From a checkpoint of a small transformer trained on Wikipedia.
Size: 6 heads of 32 (3 for keys and values), vocabulary 1088.
Architecture: RMSNorm before each block, rotary positions, no biases in attention or MLP, tied embeddings, normalized queries and keys.
Training: a variant of Adam for these matrices, 4023 steps.
Each number is 128 + 24 x the weight over its row's rms, rounded and kept within 0 to 255. Layers, rows and columns count from 0. Numbers have three digits each. The size before them is the row's rms in percent of the matrix's.

# q: layer 4 attention query, 192x128, rms 0.137, rows 0-63, columns 0-127
# k: layer 4 attention key, 96x128, rms 0.122, rows 0-31, columns 0-127
# v: layer 4 attention value, 96x128, rms 0.0877, rows 0-2, columns 0-127
# o: layer 4 attention output (transposed), 192x128, rms 0.0952, rows 0-2,32-34, columns 0-127
q0 082:131118115174124125126126118117123149154131126128139128101131095122175085188128138154114120131148127080153131122132157139122191121109116110145104061141143116078125135146161132200132178095099152145092145112145162105123123083096097112122088138134155096149110129127143126136156139134100112116156073132130121099172130154122138110128134098106123106127146153133138134093149104108119134131090
q32 079:120101142148113158143137164152159136142163150118114127113133108171167137174078173132120169126129111100096122114151127084124160122138126097104134116136134136092091052178183136112157145110142125105094083099098177145166148112126111135131157118126140137134124161141117131126173144150137109124139167135148099119168132158128115095118115109135104142130145130131135155142118106159116116158158
k0 154:100161118157145141115100092158154161152152160157114166089118107132151089134089178154147166141128140102128132085096151123137128091123133111116109130160141100089138152133174136151164132135112095128103097124143159102125174118156090149113151110127158141149143117124116117108127100135090127118102110145128112129116081138168112117146122096108174135105180125161127160146150140122135158101167
q1 148:084114103110152084139110117121124090101110100123153114126140146150098142116130120163108135128165117185104144144122129170188136120140122163135144104131094129134131135103125135077097121148131114095160096072116119126147166166114117127153179117124084119113155120093119129113139105142129145093153158140097107104125110116156138075162117118103133159128111138067125127142124146113078116108110
q33 122:138119060148138155119090110123124187113099147154108149159135115096102141105151116116139124143136133142138103157114154132069134114091140139127157152154137081142172161093098108108102100105143097129151156124109109112123124119105127186140121114111080140123125104130137139118079077088140167127114133120096116142103116126123118105097143155117133153083084142139128115158123128162137137148089
k1 086:140105144118173114153172137155130120127098108114149112154147159135107155139161101119110072123181115157118137151169097132124116128138119151131149125131151156150152101141089080118011116142158171140137129129122140129106096125123143098111159144151094152115109151134136129138119143120149131130162112123148139127157145126110129138123134152150100149193103140086106134134133142131121094125116
q2 077:114113124172114128113136123115152139121124114141110130118127096134142100184126127128112095109153149121157151136143161137119162114135095131148112073173139128108130135149143120167133124112121173124115161140149174091129103117148137114125123147185104082140098124106118110147149164121082102123157074098137166130166135159076166112147114156116137083114147170113087126084120114125130133088115
q34 101:085098136094108130133125159121159136142166126124132091149097120090138086126143124170118176076136092127116109114128127103136135109145124118146137122117122150136072125102141116097132119098148111136164105110130194129123098151120097163155153155153162165098173128125124140088200162158136100108126117141126128088139100114135115116140178118108111103141123166117142120098129116106136103135145
k2 079:159147097136110155141092117092164123156132138111122145108148114128167117131134140130124180147083156107123160115074118104117135143088106076100109147143117120073122125131168190139172135105096110100129086143137090138130125121114111157125117134124139145090162129115125159114161110140133158123107149177109139145099156149127082148151106116117167123106171133155124124149144095118148113104149
q3 076:116130085158150116132100133120183098161121125129105132080107124128115129158116131160109129165084135118144116095112168123162123110149134098134103117096117103087162162162162159176142144133129108172143086116167096108142174109125106140133142110169124111150140132130136096142154116146100079126124153154131126095158089133174126099138089125120153146092144104160088129135119116113119134098127
q35 087:170145129139149156104138112148129159140119151122113136095131101159176105131098145104131132213093171126142090084124165110105122123089116105130107138105132090112176167165169150159145091112122115147119146165112107092136160142169104137117119148140145120150120115145143109154133117125120113164124136137124101141137109129131145097127096149105159142102164127171117146182138133116134168122141
k3 104:105092120162113130144110089135111126164140155188155159100130126102166127164123153134125140111117135128102113125083146106123153087162119098121138132168135090123117138116115155124147130122131124151115099138139145113159149119143090164129144079112159121153143125155115085144117104135061133106080148132150111096094116146167107119148148113115128115085120157156158170135138153135142175093168
q4 074:151110128094091135102168125110169131107106081082140139159161145112094137175145122103100121129119133138105114119130138127090110156171120136117103135138124160176143126125128100119118131102103122141139130122096137119108073141093143149143122162092107159103126141127143132111072152167097176114101148130159134095129143140113100142145197141136098077145079136128111103094127134126115150137118
q36 082:112156134116138125086146167103151095145116121113135087146160137113126153124158103126136182072167083112115103129157123135120166145146133149129135132122134141173123118094144123116123140125132073106165144159127130135151108140151120157144107179129123136106124111091108130059137164152105164119135132113148185116121140129108100168156093129158114146129134152112180147087108145124097116141149
k4 104:153108113130139136159174158108129093142107097087100157142109142129129132111187108124115109112133116127150151163098113127126143104153103133156145120127082147150128138147110109128062126134146179097167145105147130157120062151111178126131118123125108167138151155114146167131128136128126142113131134126142087124165166093143123118100124145140091081172096112096162134138130110109138140104091
q5 077:106136131147117124144106114149137139151132145169158102113140118128143096101112184166133105117116151165088159115105156135120173131173139105151112086114130088105122145135166153170117142144114136145129081121145100118133152139079118119163183103140150159148130121138126106131181133135088112126122113160126153137134104131144105104132144088063114115084162115123107167135125124127106159096155
q37 074:139175131163156136117146087117117149139135164132145146099147146143143129086138128085181128141108130100116115103115163108128166142156134080084134122098128121127120117079156131171161131114128098138110123150141126113116156086150121120097122083135166150138108102167154108134142188129148118165113140132137084114154124146169126122131093078120147128064141144159149144134137147129163134122128
k5 093:110141120144131120117104095145164167136161159137106153074122143105144139107101139133112139119134109124089118095088159153126134126143139099116078132119129116104083179155131143113167131124144131143143070118145138095126155136159091149140121132162152124132163115164133122122115136135147148106100177133127114098117099172130123109168128114098143129108123112205147123124159131132176160124184
q6 077:118177133139145108124074111138098130111131153096144133154156095108091130170154083168143098106130115110151131148147122123107142113119142134094160146138115122125133127098121086121111117144137126183112140174096095118151145161095139154089129152131119146114138110131138130119078187129128129126125189124158134152131120117135112144140096080133153100119117135154144139146136209100093130138135
q38 089:114129110135105110120146117090149110111128084125101132172121141078058152137111114148079151096142094071171093129120100107097093134117149136144147128144142161130150149113093093154109131116137126131139101129185143153105078110140160183152140119128130139117157159113166123111134122182119169078142124112151143128132119094104101118147130124108118124121134158114128158118128101119134133137109
k6 094:149166140123107086106104106101103135136122122074170105146128146115103135119105138102123107155139158125203167153137114170178128172112128129148160119128108155147128149145113087124098140146156152098126136107133109099112103181127142138113110157142098104147170131123144161142136155159142122132115163102158173127134166118136113133114129097155116095146100156131094072128106117131128108109111
q7 088:100100122138101158106126139119146190113091128153084117149098169100076131167152116131161099127123118141127085133101093126101126139142132107132173129096115115135123133095077095135112097117145125149138113173110120132114146141147125127165144148139093138103153148152135120136135160100093113149150162124133155128105142145127166134135135175120123149172128129134097122063096101120068102134120
q39 086:112099088108112115137127153135139103130144149080107090133106120116161110148125120117113146077142094122098135125131112149105108152159170157106154146113155110163129082095133163158146071131127105124196146105108138110104120153144124142161135128138103085083157125075149138127128156090122142108162112126147149125156161113114164145148084141139114116118122139111156134083115133168156127114144
k7 097:159131130126094138130078149121080088120122099096136107118122117183123161137161123129145106135152105143138160165158125171149162142169110140132143089136088149129118119114112100085123109159167126096111137144113128164083094138145143128084155107138086107116107101139132160149104114124130105150093137102112134105178127144129145079140069139124117110150120121106099130110106122140158161120106
q8 081:147126139142106098160094124106146116159112129116134141161141131127112159177154106137155114113171091151134120164112115119148155169130135146164122096124051143154179154117126121118108122121142142125123113125127115105191162134101104135067137113089158075116122135124152163083132111109134106178125145129113164135141150104092111099126114127147142150129144150163164152111140151135127152112117
q40 086:126176110143122111094178123168131150142089082117133120101083139117096146142156128106074071124109100152143128154153145145142103137102144139162140114104120115136092108133125115139115145153141152094127146109157116116123097116106100127092098080118088088121080120118145138154146112127144118130138161110122120157116118116078115150173133150145128163112127104127111080117146119087109171106151
k8 089:103123160055135103116157154103122143157113104122160088149148136141168113119168127136106131131131129142146122166160121130154120151124121140148159125091098125148121113139133137113135136125116176103158127111116109170102141154079123133079134148105104129121111131120158147189155120153142109114083134107095120145145119112100156122082164114171159101189120120080162112130099114147118122145116
q9 086:145173129142112137107150073141123112100145144079132160113135100123114115108100142130129127122161167090166110109105146123123115153140153104118119131095129095114157144146125121157139154069106096146128129151122169069130162101152114133139114131098185119119176129127152097105165118166130124117103147112129100121131080090136089088144104132157146116095175151158114150136139126110148119107136
q41 094:099176166140130161107115131133166091158199157136132109116137143101108138134121156149150137118171136077103143095108098125142143114127153144132105162145095129120110096113115155108142161103104080119119112140101138090120184121174088146149108122108158151151126117135129131100162128122118099109105117162143134136118134155134133109137161120143118111079113163165142179121158126140107170148135
k9 136:155135125124131132101120116114156162124128175179120149092118102111135140136127136132139120116120143075101090101078145088090139101111155087142128136110140121099112162151173145147149178133133103158108095122146147110112143120151103160147114112141163144175110129119122113125108108135095153091113114166162138109106113120166101143150118108082153111104139123177120151162139144138175165135164
q10 120:118125080093116121169126130138135124164089097138101136124163083140153119145149126115081100134121145138106124132164143163184113130153104139113123089177115142098082114098124106164102125108137174138149141129139128117118138121111117123121122151127102101174084095128118188179140135109102112125155098087090138157152153114133141095090113129120131133109128156110096138082101129123114130121103
q42 127:157132123117133118115155129121146125149102050109119157141150130162122136123117144138107102173118153148123127115141112152161115151124115113186122078110102156126101112157144106161086127144147150109122148100136150135128108108109161085158149120170089098148115130094163157166144154114142124107171151129125118176190114117151129137141098126106126128152121165137085111099121132111118141097086
k10 097:069107112114137122114121167149089121145137120132131106084154119163129105153138203127149091123091163159127158141108141151163174146145111146114127134146127105116114137109123113123141085102131159092144177118122131136084135169114104158135161127131106126132110139128177173168158156122120139126123175113093131138136161159137140128122074126114105125112140166109131156124113126123090165113124
q11 121:156110133137124097119129101079154110146171141141178109115102143102129146110144115121105136124090155106130119109121130111144110116134128149149170159139187143126128122174128116113114165135103102139098128139152119145124091133153143136159131102145166178122156136155142068139140101157123161111128127156174131105118091117170057143169157104144117099144159134120085134153119119129124085118132
q43 118:156106152154134149132096140118132112094098121115073176148128142140118136085107087063114148187138125124169131099148126119110123130098109125140156141140148115125131174126128136151145152126188108172120134103150121157162133128106149094152115171114116142114150105117140118133109101099128132131154121153127089132111119147117077140055114097090108119142099105129145132163138129130124126116084
k11 091:103126103155144152099111119147147130132136113152113140136149113111151137118116097137131130139144113137111086139153066154107077125106076106110080102091143153127139170088103116098169097096158127107135113163204130078127123133145154140187128129137106130110139114140135112089153144171093136144150115126129117111095131096123141147155173129134139140124157140156135119117102102139147145134090
q12 092:134152145130161145145084125126124135133140106142093146116151120127079146103133106106131067131139126146123171106130179087161144125109106120109137113149142114108100116160096149152109146131139172105148139098122109113175162096078121128114130130156116106133125158151108157148144119145142121072130106146118099212127168150145153125139140118100116140110123077107127098127112153141109164150100
q44 094:126112091149117112142150113111118125108102102132139122132162088092118139124147117121102100197135111147144133158129167136138096102123110114130119138177116151135112132133120098141141134115115149090142134114149091129179066125121165095114131092108096100113098136117121140150143139158131076113135180143158118139148151087171115137138114147107112141112101108129121064150138138140155056127109
k12 095:070139175120103085100155146127082088112147111114151117133154092117131149158120130125124080139166139171161144119164123170162127187123129123142123081128103118127154138129132092137141100117104164131130127099135099156117144140093107098109094138112134114116115140119116141079124176113098093154113129115094125136135152107092162076110122133112098097114133148142157113100146152147099126128113
q13 099:146116148126149168108160122099148148150103095088099154109124102179117119129104152132121139200126129140135133136155154138148153089118148144075079079148137119144119139132168083121134145134087151126129141159105129119112119127122163084141128135132127090139098078148074126129088138106155111149134085113132088137148131111118134177122135102159138156118144115092137150127101131162136104138134
q45 117:091125141130095119157136166146166143121157165118145135102102183114098152150155163153113133116130085111110106109154113155118135149123132112135148116106131134112048091117122117110124130208150142209150126100113151141132135119088124128136086110160134117098131118075145116135166115097155122127156126163113123120150130114088122132167125138135147135116126129128155107104128122118111163115134
k13 093:126140105143145122150125103142125134130131138125156098120142120136129159036142132126098120156120152080134113146153140146156123109157144138084112113144136148116100156064145059156152161097101129131183162107147082138101111090113146130107153121113141129170103133159117118148141114114149173160123113128131086125152105098116104107105136097108110131136131125134073118121144117148157134109128
q14 137:113137198137076147147162126074147156114129149133122169122138137103144125123078120107141144123108163099156097128146087102083128163102151102099120155102160122140119129143117129153165131130125152170094155162137152118117139136164147113116110143129190118133093129135146099117105103076119138154101132134141134132094161152106144162108139118121129088111152163155131155126109156150133128133163
q46 116:117117115121117125152152110143109098129194139121148155108132130081138129157139112164088159073110120116130146142085115115126136139135157140153156152158147146133128134112116157114132138125107120105152089121170149106105143138156119122107098090131155177123149148140109092114145131139171154111087120155168152104100124139193118136187175165119144066121122126134149120108129114120134122146161
k14 096:143167143113143107090099146113139130137188134133125127115102120139108130097106143101170119092131120070144157104136145108112168115074122092123150112137113118107131144142138183110167134114102114168150158127076121113186160068112127140137088157122139138150132096134119108099140164139172150126122152175141132118162130122125145116142128125111162148121136092136088163134118123100151130128134
q15 070:173107120118108137096121135106117118145134130140091088137153120086114118105087133152097086155131062139093145102128116142121114144128153128092152139143159099105141116143127147128127133129152120075141114114148125135142154094097159111120125130150071104123076094122116129137149126119136107106182147197146094116139123127114129085118133150106095164163113077123118118139125112132118146188118
q47 094:083131165118111116100091106130132150104092089149104104171137136096084144118115121180151108120151145094130093112132117137119107133078133120149119110122153111111099168122094128160152134140149115157128149143116119088134112104133186117153097167118108154125154080104136101130084097160101174107135125159158112116114111109111128134108112107108130157121142147132169147122161150170158117157141
k15 109:146167143118141081109146138125131102139111121145136102164135192112124143133138142099124098127163122134134128127163101137149136151135150115096116154135093119173200142165110105105121131143150171133128141092123165137094077119160148126119077096110172164074141125115132128121142127095159100143140138121155105117134171124113165128131129144150094137134104117115132084101119117129142082162102
q16 102:139105144107108136141132148110113132104144113107125135187112190078081144109157100094114097109143119147132120170122088124104087139157119115110145140110151158174100104118078116085134117093131154120144140122118130155113082160130160122158104150122104149112135154128144141110103127122144166112104175117109164117109152106093133182114159143159121114150112124131140112113116163166154111150128
q48 076:123094132144133121162114146119114115107122117111143115131129125116094150120147122148150114067151126152133156155135092139140116187143151157155122128109124150146152079126087150106116144156097152100124160132134116145158129141126131125112096139094090089135125131093087141102105133128135143140108102129162180102098150120103156141148172132148121162180099117091148143066135183172134102137113
k16 093:154117112083096145121172154116123114139080072094097083162158084165141122124140093142101134156113121126127106118149128147151139159151110143166103130151094146147122108120109126123131144178155152080125133119112092148094095129103166117131097137129110129117107126122114172128152163108138123153183155086113097169138121121104122139104110114126099157147097116101134088142125108116120133144092
q17 070:118153128157161131123097147141125120155141147162134097076167103161151122127113162163104132135131126129127157067107175108152177093105140137164106114138129129092119163125176164183130134104102103142133086127125128106165175113128097116142159128143149120141144115113102124144143098115122096136150095138134108112159093134175131088133098124111147162111162122149128132144130108083097121138120
q49 074:143162132148128140095150112149138138134144156138070146124131112147124126124117147113109131187121142090150133107140170120132146093099123081118124132130142110109158152136177141172130156106167126146100099127141106113125124122119116127132114105143160174159095120163145083168157124109141102136126151137098060145131095116147099092105106119106144127083142149170100128182140104083120122120149
k17 110:096139135145104122117121070138112135106155181151140140114100121103136102151111152145150172141123137101113121092102170100138129102134140130103123143142153101123125121123138124135165128104108095156116117123161189085134161134151094164097139111109163137175156116137125120108129069157096143117110103163114117092086097125154112120133160096118177132094144132158153145134157142151133161132158
q18 076:130115147121120163158170133089119155124123102104108137164112159123108133169155103122143110089149113125124136163123093124095099141097095137121110149118174165158113109116106113102126109121134162122144167113148145157110077153182152147150108143129096139117104166145138139112096130144147170090098150094128144128149148097064143191117172129157117116164115142135147103118127143137116112129136
q50 077:100073148091131116171141148113095083119127104130158104147169127116124136150164125140125143086144080135122138163111107148109103164135111180120126149133137169154110135114092124086089123150116132106169152151115130147126112108127133125180146144105097124092139148116128150095097115160130153071142118105148141106132145122129178124130157128162103132164110120077154146093121144145117114149110
k18 106:156135111092147119145140144133104108098088098127126110161129123152099096137143108101122078142145122122169158153171121129140120129131126135147139102090119160145142100084099109135121145129162112100112185159129108166106113099099192092156095151134106104105128114127094154111130177102143097119172142107125116164150157122121147153101112149156110124170095101100124124145134128125145122165096
q19 069:148126108175107146160152128117108113130102116092111174141096077111133111159111119098127143091116124068159118102201116122110156158099109129129164098138147134114164093146121103130120117137116146150175181138128137123145110130165092137118091181131149082136123117100178142127119141106116132077125149125134102137134129153091144150130118109122136103111102140117096090111137118113125126099136
q51 078:128088129105142139167152139123148087125141124113119129114118141130114122159129160170153121082137081119089143125120107108115181136141104138160161094150084162130064113129112115105110171163145157113124119177099152108128097090133120151145134122142131126113139158131103130106143108200142138124126140097154134127155126118094127111140133143127090081125124151081134134128130145136054131121142
k19 084:135123106109106116123137145106139136119107088126096096140132084155117135165115141108046099144111128148123106128129175114202136155158133145143122139147123116108095101112136180134166145141119102104112129146113103121141117137099146120114133119138143150158107112096137187112100160138139117142147163114151154104143168108126152113161149095129117151096140148120127083139081118116091117171159
q20 068:129119183083134137146154119145132168111150075114111132175109118106096132138136142130109104140141135135086110172145111106137106153092108143121108146116126139169086129082096121096108130122121170116149153108134133132122113172122127140160177161122105100085098158130132134137105160119151155106114149103096127137094141138063176160094139129134113102144101111138165085130109130151123115119125
q52 084:083090119075156099148138173132089126145140117113142112163142128117134132127173125163117157115166093147147119156118108138120104113121117155097142145119164166143119119113082137085107121126140140116177150109106113146128107127123120121162177129120109095085144160089130156129108110129152113079158079103129139109112109129134171110112135135168122103148089140075145124088117130156147106141136
k20 101:147124120108140074119145144128092099092101122110114113146143126142070114135130110090137082126174123150144151131158116134130108157121138139153150092097151181147108111090126093133114117137175143104135175112133122177118090106138171111132119126128110122117123103145118174102132164102182108129158127143130121157137142101132160153100091162127093099171129107093109117147155133145131129161104
q21 142:112096147114120117162108148146149120125105123182084160122128095109091130164120135155140120114166127158134125159118097143175129168111144130139168121116097133096115132150126149131119141150129154137135106130084158125158145168076104148125132147127106102121062124088181118149167108082064107152132123163115123126106142138100148133141104148141134152080115115136145129125102114109094128144104
q53 135:139129093105113131092146140154134154122071091103131105147132116135109105160108101111120119157107178166129126101133144143105116124110127118161114142113121139123149130147131081150116140149147139116129152118065108148120086124079156128135143152132091154136142121142164175134138163131168126113165103117121074147126113134103084118092120097111118188161143147109085127170120100088144118121109
k21 085:123085146127118102125074102136091131133095181128151069109119156133121145091156122144100103134136121105151163122139085128160118166120120094124170131095132085120131125135150157152096154179160145087130107088126083171124143144097114113115137148145118111130102068101130116129096117097142136106115129137119119142128110170117136126147135140108128132140141156085108145121134188147112101123136
q22 080:130100137110129156170119134126137131162097121118179155159101124128141157174148108097124158114132102116140124155146117098107105125141117158102120127126133169164121127105093116095116127149113147081135205074164121139136101154174159125128127153139119133127127114133114148110113163140178155126093114142138131115118172128125123179108166119164147100198099146138137108124134129135163117132141
q54 100:128129088105155151164113148151093125122121118139117133148108117134101108176155094127094143120134058169087154173157113156165080137171133159130152129151115132142108098075125111104118112140143148076151127117131115150118092138096143123149128159144101103090068142070104139128135114136158115097141151115121155108137153126130135142136119150133110109141109092099139111109131134141092119138108
k22 099:108105139110105140125146150141092138105102073106110120146137137155119116140124091123114111118135139129152160163190124158153102145114105160126140099092098145122174094083106127144108100129114157095116158158082099156135112137128162072132111151127104132124106108157149151119141135144083118153130126111112112208137134105085152135116125124130114130138123116081108124108159087132124097142092
q23 104:131109139129137113139113107128140141164109075131130106118106165128106140122133162158085141130123094175087148161087096136125145142115142114160127154192123117136114105146124145153132122115131091117121082122154108167130088113118159155161118106141120152083157146118166119095165111160145136120095140147144119154106144159110115146130144086124135122153115072135155146178167121137129139115185
q55 095:116120146144143132145114130138092110115096085148126136162095143102111165111110093100155133125121170142152099144165159137165163111125110104144113101117129129126193147128111117122122087122162155175130116098130137101101116156133132112129119105066111143158148143135167132168103112143121165141172108140124090157091132096141154105109128093128146107151107144126133109143105093149155154069104
k23 085:122149125142099141122122114153170173092151129087137114149161113111124133085097124152164128097118126112149116130125109136125145137150111121198139133118123118165157152130110120115125135118111129120105134137151091125116144130143154137139131084137097138109149115132163105111106107123112176154088112083174167133136066169142096123129109147130105140088109120168099145117107149202148117146088
q24 091:088119138121125103126149147127133103115147128114116133147108135146150107129152144086135136102178112128152095166133088166147079167124087138152158116110129139155120113121120129161131109122125128118168121123079120171108137154168118122144109167116133133126130140077128134126145140117100148118141115083091163155132134171046147121119123182152143104116104138099165118112077104115108097104122
q56 098:150121118081129136143115154144118106142150138126133103138137093148157125142169098122131083137145108141113155169122109175157130150160110137126133106143140156124087129099120146095111101136139174132180104090058107154130127165124105116118122164122091142126100169127099124119113153107108092148129134107107159139142159150127153116108146182111140082127110106111117087122112085098114095108094
k24 092:106106122097111120122124141137113105076086110099104139110123095176115107172150144143148159119111128178105128138124132105131110165168087176173130106161169144150123085122159078138114098134088135082132132155129114165111127150102131098132143157133062101122114116107138135142116143124139146133150127100098150133130108140133123137127091128167117126141127144090100144143117110160110147096082
q25 106:147141117166131151079130122152111152131150151155095122117168161114140097110098125143136120099132123106106112098101165084078125123142113137119139162104144096095175153113123153154162133137097085155115116128135121117103148125132069129113096127100143156130153128187110110133131131133107145129109099139171112137096094174176105093155138102110140099090133115127142106150102152143152122168131
q57 109:079146113156144133119111101132141094129153166129111132109125149113115111112062123163143168091166146072123148086089096137101115126102188073091106098149145130091171118107130159152156142104125104133124119121129156127147131108169142137153111143131171149133142113106147124116135122120120143097144134145157156095126107115144111105127094128100131145113136145167150148149183153140139139155131
k25 075:154134165145127152091162155133131107155136125127096127140070123084117173121133142118129119138153103114129072118135111148109165118129146128132174135122102120145106135127138168075100138142108147105127133093134143130106055124148166135164112092138109094106100113173129169100114144155176144133127140116145128100156136083110152139132124147122118127145067095151141097130148133157158142143140
q26 122:157134154078124142120151155155112128164074109130127119112141124161136107116136125156137127142148126118109154096126104147131094137118112147168122111080158131111110128116142130102139125114126133093095137119105096152109105121125170075135140140149090136082130102150111154171130117156167092145194132162146067094161130099171147116147132097132129144157175139117108115154136108108104135122091
q58 107:127121059163144165108098080132069122135099125147115132120111100152152135173155140092061111097100116108133137142106121134113118136129126093137135119124145126130174091127113123133126126094110118116098106112120117135160073143130110104177123076149116133123124091102134138104119112140095166113091120124159153146119133146159118179130156121143126110093148117141105122135124164099137161137085
k26 090:140094138079098150123135144160101146082151137120096149150112170119157164124142118135129148158119105160112126148176085118088167079117129177129113130088093141111123156078109107113135098157124120118139181096115156132119126139150128148087163131110118126081125145108119152130108133167093149112102154165099082125124117131101123128169111150119112134132121102119146090162144152126117139124112
q27 110:101099114138181114168087122113130110127118121160106177130146152093119123130139114174111148169121052152085099164102131111153150123141095152123119108133135138125090130133086158081122114119117122120115101094138081127126125136102125166151132095139139152133162131144112095153142113143172115146140111166141109124083086146103128095112139138105120147124122131109170115119164130174153128133147
q59 097:124107136156107152133069130123172113117124146125102141162118160111105170152111129136115132135158147142147107122137124105106139081145132135106114141108141128105139144138094140120156117146159102158112118113121085105108138130133117122155122132145148142141150073079139089158119145111073148121130120146178055081111123120107127139105131120098158137126164090181138089088137106170165131142129
k27 091:138129139142151085136141145131145101150089123123162098172130131109101139175147118132118076123144107147108135169150113152101131175128129132077139155153117110148199132106140114146090119145159130115162120127082092131095105164110140146130119140141143171101107130123115110110190137137162148153141132092157135134130120120129142132124146142074080176135112116104159085103132145116117130145128
q28 145:149101143120095151155111115124101167120163182195143148121143147055112138142126146155140152095132125106131088149084119102107112177124151114125119153118123120126175119143124162081149132104080121128114145147116147108130113125139111174158117122124151137097145158128122079110142109139125159131095109104126166080086123126126132158123134148159159139099126132165145114127109132140165119150143
q60 108:077125131124162127195084107140150128161160106134130167103145159138119154111120155130105124106115098117050144108113125096125160117089115143110126148116117125110119090141145134099131167127125135141103122129194123094152131103147152140133146098134134098131129083159105105129136095132130186139063119129130150127132106160135126187146140116113124142105153119120140141110163140130113159149129
k28 082:124097136164157165110121161056147180110147134135118098108136134113138106158138140099154099130131151151155103129142127122094159114132168137140143139121125128095103175132096150120162179093117124104152130136107111124126117135115137133136146132113152109145122115159114147161162151127097134150162164173150104131075119124064109136144153148143109140154142130135128137108117117099168166152188
q29 092:131153134121142158107167136085098126120120116121124137157151125155101148123167143123135114103098140165179156145086157130138178088128117135137092133094123154121136093131136151109132128151101135127085116099133127107051091143132098096106158128084101112131136138120111173126056142103105117152127137129128102156121114141169129116158118159133091153105147125145119129113131176141145122150089
q61 102:156110078112131164142131177106084116125120134118148142173116127120155127138108111103144110133123105201113170098111166107116145121129129126091109183128120135129154164156157123134130144109131177102137147133149107128143097135139112151095159100161154112089142110148091131132149103124116126148109071108152111086119143153142140139077109124100134107137146083103128126135089082139143118128099
k29 083:146106120151149145133122110112089109114149110100123124109086111142128119090128141133169151134124122109184134143121114147085125129084118140102147116097162142149128128101102132147107107132096074095146117163114095136149137138129124144123119136170114092158105157171104164140114093163127096159138106145119149105187177090131166152130111110121136151134118148173114164152130111105129147133192
q30 135:131152119133152130115123132143151146130099102086119098155127139154142095141136109142092149140121126158133155119151154141157096067146114121172119122155161129098139157124120120143117146143160106076143157122164096144093121123128154094113133155148073091092126095146099149176092149128116075132187087143126105155133077127128119089127120131142135150166137118091093131138151128109114111115122
q62 116:133127146121095113106157123083135086100099097088127119160102145162063147128095131124116167111160107120166065120136095109114137148131092097134104124160163132137122158124118094135125101110150097120137139157124145127105115135132135136123097122119118140105204116079141124116111082120140150135168161130130131160154114108143095087083089118126136143135120130143144164136113165104123142109124
k30 103:145154107127102108141135169187118117140103139121095157177139123106109121094115117124098128148177150150127137127132114163159121126091117148100136101130133109135109075116112110121131112109137124113138147165132139114098083113157161157104118047164112142097159149122147181137113109155139125145082108103135142108120171115150161128138081122135128147091102147101122118148084131130130145093120
q31 118:149124130112115165154148103136077133155140162147158114105144120065115153123097113103096090132130088109145069140115095093106143130145173125074133107147113103102124127105094134155138095092100114167114125151137092119134128135133122161117144154164158132127149148146112098131150108114156157138129144105141158076130161130187130145105146127154143106120113148138153131078124136149142118162149
q63 124:152093119124167101126147133085162127143142140107143146098187072142157123104128110127100134087156121133137119120133104123106161148100125087140105135138155102140122100127112086145087150098096105098145131145103163111139109096153134144150087134109135118119157108106166177139123126097164157124127122147135163144095144154137087090144123115103110169156139153140123137093090146101171119147101
k31 097:117114134135085154146119154143101104137143147114093070117115154105144123170129109138131137140131156107115134120160165145121140116123089120110136165130132137103067131110095101089129103171147175154122176106165138111131132117097133142141109144158158155097101124155111124154100191126095142129105131147121091110151097143138141131138085127137184120131126112154136134134111127188149164142162
v0 121:118121163135112103111151159155111122141114147134121103118077101102077116124102107130147092162118166122115142129143104156095129161114152129140150123119148141145131150126154129126108134100154141162159120104097086108108148080119106124163131139192135102078080201093100098116119148139105127126154074147099089107119132150153110152138162141110134130156140138124130156117128158164119120117132
o0 125:111146126119128132141100073148117110115156145146116121135104169109090100124148124152119113076133131159124108147059156142123102146134129113118112139176152083155137104128134124120148164115140143116135149147114142125106117125103144144169114124138135072121108115116204116090146159163104145157089128088136078162129163142116121124120123127132132151077137109130116115117114081088154100146103
o32 105:096123130136144135102123145145099111105146168130109106157090136103134122162118112152107102132097112136114127130115162114146129125188134147169164118173117115142136120148125149120143134107119107112160147129089109119127141111118109129185118135161155132108109073116144137080112153122118125147148158133101069214178170116100107134116134121141157118104140110094088115119110130094166142131105
v1 114:139145168127166162076131104091143075114145114122139081149129104151119116173095086109122132108112118116134143115149092144128134119122084102147094118121122112120114097149134154119141094157157152144144130164125119125131106137187098147073111150128118126071115134127121163164146154104079138114141087153112110155113167104115144121113143158126181152128119116145130141132151132096134169124118
o1 113:098110086106104077131147124184143123186084128178108121146094131071128075092148144129155128157139125131074152175149131134113118131155177116119132147100114129129134132132115136119117132113142151091130128126090137076117102148132145116146121128094116082123140127119152179111116133122130162146122135102100087102115115108136142124125092141122092118145136155171138103174131110134131109124150
o33 102:098121095112158127124081145157130103148106157113091078120111141142112118102123141187122097120137146130177166160103105132125128144160160132149112104069123112167087131127120148145124161115113177117138183124114109101114125144147128101142101107081118119177122134117154148128144103126105140159111117136070131108165133131123107134175114118138101104114153127118135093137136165137147154099155
v2 120:114160102164121141124142114140158152167132119125104165132117176136142080132158095154128111120124144109123130120137080135109130132087111165145127145111125129168109146109124158135117118176191103121166150110115162137109137119130111170121132134157157151129149189107123149093159112109163153134155152120114121135105124125093123152083106103109125171086103108128137109152149109080179115101132
o2 121:093082146143122101146115132107143138123105144147157103146104160145116125159148117129115120117107132149146123103106134112132097189145137137111152101116156150148128132131157101110148102119133162116138149141118117115200155155114100057156127173095134111087136139130164160145122136116120169137114132158094128129172114114116142146137145131107103137124122197131121100146128162151048127137131
o34 108:140103124088123129096155136137136111134102134075130112182089161144119105144131139132114164131166137121147110126111130161099132145124148123101177097106163126111100085143127105132117107105114157124110113153101124136127108120086090093142149112114122080114153105129153185117160093078101094116134132149113127120113126131086097155139137127129118140123142197157141121134120154120055144138140